Weights of a small GPT-style language model, trained from scratch on English Wikipedia.
Size: width 96, MLP 192 SwiGLU, vocabulary 2048, 1.03M parameters.
Training: a variant of Adam for these matrices, 4237 steps.
Each number is 500 + 50 x the weight over its row's rms, rounded and kept within 0 to 999. Layers, rows and columns count from 0. Numbers have three digits each. The size before them is the row's rms in percent of the matrix's.

# up: layer 4 MLP up, 192x96, rms 0.114, rows 87-108, columns 0-95
# down: layer 4 MLP down (transposed), 192x96, rms 0.12, rows 87-107, columns 0-95
# gate: layer 4 MLP gate, 192x96, rms 0.117, rows 88-108, columns 0-95
up87 096:461541433575408502503476475558528544599466519495518518520512503611430570494510518549505576440500574473529531526478357457521521514563555537531545524433571506466472502472541424526449468493448478448547493497520454525528573545417516482544614512552539552504467547494593554576497489555377477417
down87 099:563508500501538437590504550507466529504532450532527492594486515464518554444482509558448459507481465530557461494500487457525495512540583514493500484522528457480463531513477508534510523466518394524480439493514529507161443505508434567555497475495511505528510477524468536457522518481444490501
gate88 090:489500431467547452452527477458484520546549482455462481458534516485501527540469474484498446508486479537513521617489439580595497489545455524559416620513568486442462463531500538556405633512498467449384468538421517500486541556562577590497488424569487529502557526479543527488518424536524541633
up88 084:529482566578516495394542401527490426458519442492550511506456540478546420544531524501558571553416525561537523489519567486561567477469439541565509515474462450496426538618457391632462602524497512427493502521529507540518521520549549508547514501604516512493408529561555522499547541568482505445
down88 085:491446464555500486504486418535427516478439505416418488500499499520493501544527482453479432524462391555446426565570529473565462505491488415540440502542511496416521429432518451517482522546576519493483507498441518511302465589541523573563469489501452405474475509468471518487586475557517612510
gate89 104:463507535371552517537501496514525595520550481534556441449480444477432516463523426434509421449595536513498537555449427547531481513529507542603421536491544489415463520502529458471397589458533585524535516525472556466470536490441556563527510451502538563651476510549439507553441529493455548552
up89 096:480512483463507542604505485437557496474549530534513539350483494493580527586469445546467636469570478492508645443549518475472484511471451351528580534546602466567479522551487529437484505452480540459553567539501587507512521535465478443525501462545452487502476488496566409485538484495492485525
down89 088:482511513489431551589562591504450449483499486526569534498495584547575502415594452488573509444431480529385549476435492515544500474497550451500585610507503554541537462445415444485522481452529564439500470430498476411444511469486456396493490488488465398441459493552446460435542562546514540538
gate90 086:453514471517500544564475533430480449431533620551548554395419517508432515490493585461513505369495461475415552489480577479460418489494439549566432649425439470499475469514450446509501528481493463484417561536557489575443438539460517493497496510478512511529481524483564545483508519443589437547
up90 091:494607495535510419549513542502498398504452491600497528496619547502454496419533423471482518490566520472454436563569542506573525516509535586628446441465436491437536510505548531468491561474431479521479463495431562524511456558530612542447546478443478512541475478554498512502441454399396490510
down90 082:478494586586439577541433506499551510430531455545495578425542540498456473436510496615495489515510551427442466483531547493525438540554568498468518476573457462532570507547501530496602545444447484490538615403511586532404498513532508507397566535526509522454513560424471562450400482547506519490
gate91 104:521569556452612460484540510495508591569545496531529472524558476395437532469470389592514431423549485522511513565457544480545576538498556468545409568512514474518518352516571455566420590519553519540534503489472459583474493503495552536487438496581562562484484504489560528479519505511437542471
up91 098:520417529474515446500494401515526578499510511389508500437440448465569444410537511494606475473539510487437433435480524476497604527435535464571455531535528493527568514403401528517517521494473477484525539534471516454546531531453406452479457469584505554476522463484522417509521584527417425627
down91 095:521522480424512533562563472561509482392527503554476458470577483445533404522523533497586584455468515503504569417529452424503484552494497483516568559554503473557517470519430537609517535453468493496487500481611501600379458534454534476553531604573472555408530485539539595464539468512539547489
gate92 113:450458476488483449473479508496507439494521586549496485533520472462466440513459482380536512563408542578510597412577609565481506448532555464446456625590520577478457473525446513520528443597521508539349511504516495541456578509480510450449448491482564496432461498527536553472450536476511478540
up92 109:538401465478484557572511538539465527528558516491511516535455500463549493471360411533469532519400552568549558474486508538457549525582439509459463436527467531399517445491529412521438452421503604525509570469424574504447575500519603525513519541516519473476450565498442495466531489414465507400
down92 104:508484478525499558499556489493464512519562488537519584564441511530529516558483450507467487474461627494566459584541522448436476452625490432533548351534490588447499461549502475548505514527517542488557518567467490614412509594458531471527502478526510487495485606551543595569484463513457501393
gate93 072:547577458580497480451411479497557512494513454498551495488452520490434586472548537455529533501513534516436459530541457511514475559610508547451444519528478548432408462592505493426434462525556569486417552570566522525463458482555463600552412526513403434511555508499513597456426562518502430576
up93 141:474544487517515389509478475478435608467518459573456525445407514510430486558519440406512490518537533525454462507442648501514448466519496503620543464493440517534507458512460453535567491379465514565446452528490425516538418541561452572522426542422477535465492488496449539472419543539578494520
down93 161:463553453562521440489464490453453597463500428521478531466449517495392483523546454362520443489489489525443453496491629507539462449472476522599511444510456551513538482534476445516611492413479505554454495513496421538457482512580437538520414542451453543452511481475435500494364548567568496542
gate94 101:531572456565541477511455509418520448539525554487532569500422486425447457447573666476533553520448507615446450512542562514534492460434477537513503496493458501481446517542373648567571468539511492480436521490549561551507462445469543455485454444424545523475514508524537481467530480576489449495
up94 085:538494575475494525476465568456489370507542602510506415487542502518473526466539524485472497543349466567608534565612509488559495539363521535443455463482470437516541466527500509436500495559478476578497470544537546458515416512513539479538490533414531452497484478448599510551445454413463480535
down94 082:575393486525492481461592477573518524496452506439595440450511562509474468438513387509501472458540493493472514489494443478644535520553470587547442468463398606517490521487405547598546483468541504395469490481578492461526449492463478504510551405474412517482487520493500437465442502489578514514
gate95 109:569541516582615470427527495420459469425537463487536431465435456456529505434488574486496425555496482433485554530463522641570485504501519434542460564462515498453471577480459476510507464528485517491484448431495513489478497487515553462463555464473509525586482474470645498517516419647588454503
up95 093:418430631584549464582521484561567530372547531428469482486453469542490481518563538516556419455452520536579447517483495421404471494612514513491513545470424460426485454570501483415509520560528595476519511540424495522492436512472508505570465467532447524517477510482519579484465564527525552560
down95 090:502535412444608486494459487455558447527429481526442481466489441472533580478457510529484549493541495498489438401531595510448489472465548497568550524461564631483409472463468500500414495519570529469418589444411430478606453492534484493502538398452514547540522541504516491564548446475482482598
gate96 121:553515369466487489511542390478418425494491516541518463427469533441426510516465514528617510458470476517473531469482609484511573525535463436496431585559492575519486529559357492484507535473507590508522427617511504500545528494507513563486441451521562471602438450551560512482471504521474483442
up96 101:515420488423466509487521556452465498505515479554524504522455536483532408499581482449609435482475503425508476565452576536421547489474433348553480541544555514537524475545402479469532522493536524509512440582510592492492624471531486529483415357513496541540473413495508498483513545485504530588
down96 105:541473467479504560539514593422519459519531409528544497439519489523527454472487470499557533467451463507423546513562445438518441498499499489462534572482487473526479516486467454440450526521483555513504511527515545459712468581523404562508477431477545477485406515593559544451449514544530651454
gate97 074:507468545525445509484438490504560460468447475505590411458459468415454554438514604553447512462546525495507461469550534564578547558523506437438359510504388548503422552591499453560451547545552530484476572503521538552469507502504549521535452443496485415568570538470525507470426490570574428498
up97 136:447579362523412573498514542519574476462494424501505509518502470507468488461453478457519434491532489553521532517481588511548560537456581544525492472494589501546511433433576461583495508389469486368513448473548526461511421509482563578501451552450508535483563450475525541523501565506358489442
down97 161:496589399533455552523521539515596497461485414446521534546510506503443507475480439488474462443498508561542549503518624547574553529467606493532441502519578484531520449454573451573477533418463520411502483461527542510536413519480586590484470550457483556497567476466533528496545572522373450422
gate98 111:457545539476589393528476476436537619471511511484577488494548472454443517449433496437553425462484452568525508597456530529476527506424496504512492587500556536507428432538538507496439563534564548514506500463468620543441501449610555609476466409486510553529500477520583590483513451522456522512
up98 105:528582565545521438544499438578473474510459520524478472483431524497423451475541496502590549548558506421516498578399401431462570498411561398522550546482494473524561541457500391468537519514577550541450512434573469503516462543501466538540404487473489477569374526499477527553455564512439477510
down98 101:581507547480631391538430471545592525481464541475531496464556516526516482564481477443506446505446443470494544520492492413452519609417586535488534488454491609534500510545512452386515523521484509459423501407600452527414432522543438534501535473562452533464461524495441567440448454502495519518
gate99 088:553546532601513563516449527532536550518536643565554502475497446460464554441523519536515516557496519563533529545486487498467496504531504429526471633534413591465402501542588394501467549459487462527489501477500517537503532419586504618526381472519546417564523444524510491446476466511518451491
up99 133:484498516514556509517549510512451683453499535583462493442547563521520510516528388512471558460444517420580519436476499524493529463472491438547525505542594520526454485512454546453555499492457491442479454578466453470523474535577506460560416500427456477450399473510608489470491580529400462591
down99 143:484509527525527489512583549500446597470492554558436502472555561546528506525540460488472535444462559428534526486439494494544516427512465422506494502490553558474412463498394552437575512471480440400495431592463451512483490560595543475609404514419489518462423425485570476452560542523413453541
gate100 112:476515512531431441478511452385460458485487617467513479435419466436561495447479496486470513554443537557495504496525645431496484572453475579451370535471483551526519523508406535558550443477549423501539429464552535546470528448502456518460570509451507467537417481457483429494529508623512453493
up100 092:472566470430594500462604551537408596568473460426481450455431457554527535436530416484436462513535489509444564524586511502534471562406510413485511461487461502445537473451530497472501483483557483557492590483566612503420498538580532445537494544456494460508483413451537524441414486440549499491
down100 094:505564483542508539389425531493492492451581462458428462563514544514415529545485442503458524512493513535481496514471475568447491412515464455454598414608443540555481493565517500489528475470441508420646549485502577469590558518469514470518480441555340518441444495515516508518464440462529474476
gate101 115:544442495530519519504442526471511478496478416575536470509479441537541537499605487507533488424563549586504542456570458526494483512521381425529510431536450543494359512503527475539473513582495505440572546559558488525447530556555437486489532452578537437623575480497577565492414532465541504591
up101 113:461468536553422439456466501480455557528484378530511488471476509498369474530555487365504532518447431523460370467510552483497504488505544548607535351445456521531510416441523385589519476429501443506514450500512470468523454545550492516470482507503511550501504521458471544517433468506595500524
down101 110:466497440505440442559459485538468499549570481452479501496541511514422479483558544416521488435401509537499496479558586438587469540424567489557586432442575478548447565478531480544493522462538431567436448583457521577566525521510404559489536472470516559499426508583418451536450473543571576466
gate102 096:486500497550488571505541541513465580481532491592522493432561568512521504648425477432448492539567543421601462401507562516463468480566413439529439414500542519523454474441431525579538440563516509454554488521527519556492499471470421448442479549524453408467471512570434477488481530462441466563
up102 091:527553485516525537423514494573520536423496493578523448525481451520479495436492570550465499529563523483453469416510416424475464475593560518549491549545516499447512496485547492428555466509469492535550567593541532533459338474556628470510567515431520474577530398481477589566490447542569506539
down102 092:531522498450503487490458487502529533540552608486498378512562456565492486402549496525549458512487491522451534521497518582556515488408567512487458504531404441510521574420502482450578497501488521517529505511429485395336478512526595528573571442449564468519561443487562601451522497501506425514
gate103 101:495481558669538499578514506362492468428562442478468458565512461455459494517387414464450465464498482510589500546490425559565500463474468447493477533467479566524493411491558548510448515526470516481527469406512477511480524487523539518594476459550521526517443508479604534544547494477446445378
up103 087:453610484494452554525473511485435417581461518461510528521515533493465502557533481572482473509431566373515378558500530508578466488452496594471483582492507470566522434527488541498496489543538503549542395522476534530540573484455580534529439459505474530485431587530528381532539500567536428400
down103 086:494491477508423508461458500537576525521650528527549488468545524471502482529511479470480518461534530433527486544458565534598429568538476615448622493458426500544443430543438481465456449550551430564499504494507546350537519534539583479516546541490480526492512512527508374471550529404495507455
gate104 124:557518435618563468495456436437393385433478472493469508402487498451523429460523526481549552495479534532552449511651536488604535521468504537470418589551438573522492462513463553535516452453547494499451497518587522493484497463535538468458457488480492418447529450467530527514500535591603476518
up104 096:526490492434525533514538548373484609461482521498602458493444497524480494541511470631459584507502458413495461456516388504492478536514536613512492541419530548530493413524577495453448547524476441527448460497430528501520503451539587431481540490543544568573459521525487471500530345487530505524
down104 093:553542458519489430454545524510581493562516477506561501441540471492497560606539449546498500523550447519522476500419460462491524449497445544512495475510520441545513530497533547424512504489475375528538403604384507312440513466453526465559533457526446484459479573516464512485549517574496602438
gate105 113:515534443445515457459451530489498511439509484505481403530574479484512484460446466486513504574425619521586484566530563474538473487497494490420458472582476585542492541568390525536475546586583546507467498454453582472514558489487532509554452399408482537448460543549514444462445456621528486401
up105 092:522513605478391473513465511523540546523479439468493460438457422512508569506432521447517522404408564510445460530488517524514454496579464563518598415607439451567484484497482465452492490506471456585494490458484539405517440525502496468487568536507452505498607382417532407540554505566489462463
down105 096:557506494478452551492498466523443510504488482496514610392459519487491467521522528495518525461512474416439575477498496521512480578472513611474613492436518518507575560416435546477454477496466501456550486552499432475662453443544457429491472584547514550486569529484556463481469580381453400483
gate106 074:502583528539555480449474462471553533519514501453564563514413521480505593482580490525489498479594530512568505549584461532596464561448510577371500544558488546542393436520487476562441430488569447481534573533556511501489493456473488527525445450456443464571460438495488494507436498619592433501
up106 126:509528427497431449468474492561551589545509426390491510560409459414488460470407629522485504473442535541546531518453408399490549496546590501422558568471583532498480559445512485546430470520475508513521584463550525480460538480480504493523520507570570486542506440415518482545545498484498476391
down106 141:497535400444459449465486478564536532549430451393488484552402453457491476478463580468515536485449521559528519530469422437513506462548607532407531600454571517509474514418530464547465480518479487521486572474565531518466519502504510474537529525581622475559500437407605532503573499470522436412
gate107 103:496507426569507471499496455536548514501441488503545517565502463448472546518503588502484510527577482606569424540560465531513566562572431430443486470475450526476524550598423493409526430465522533517525527405483500537491425473628416433449512619424507519506583434547529501525483572540515519541
up107 098:497509582418533491484538562599642532478516495495507531480547446536451472457577424423499467478496512433553484500500510522506505557524589450536537525492469468504461411484555560522422503415477526559492602520478580492503437496559464560494525467601410505426397448497559540486542432444417484449
down107 093:421501431551464566524516502509461593524405493446517478518477518468544621503506515533541569464555514582465472535510581476545449508545538439554538519518518490500537544437565498464497568566619429397483487495494429459654449512482441519577566506496548592521484487488478474535567456555561514558
gate108 082:554667442447548502393486416487437555555538529528516565478459562561466496447479446417484441540576471578524486471545453474530433494507500552484484525510559493513572475536579421522525535417461618448539434580512414553495487429525482550458521468498603467521556478523508495493488498451541500473
up108 087:473542442474529493534521512481558641479539416437502453486513489404418398484562505524487498478484599483528491648392504472510531501481584403456531550445546529454502495538500549543471449471534477471563534460453520473529473489593421510489367414447498485514559497519495586514528506504486475543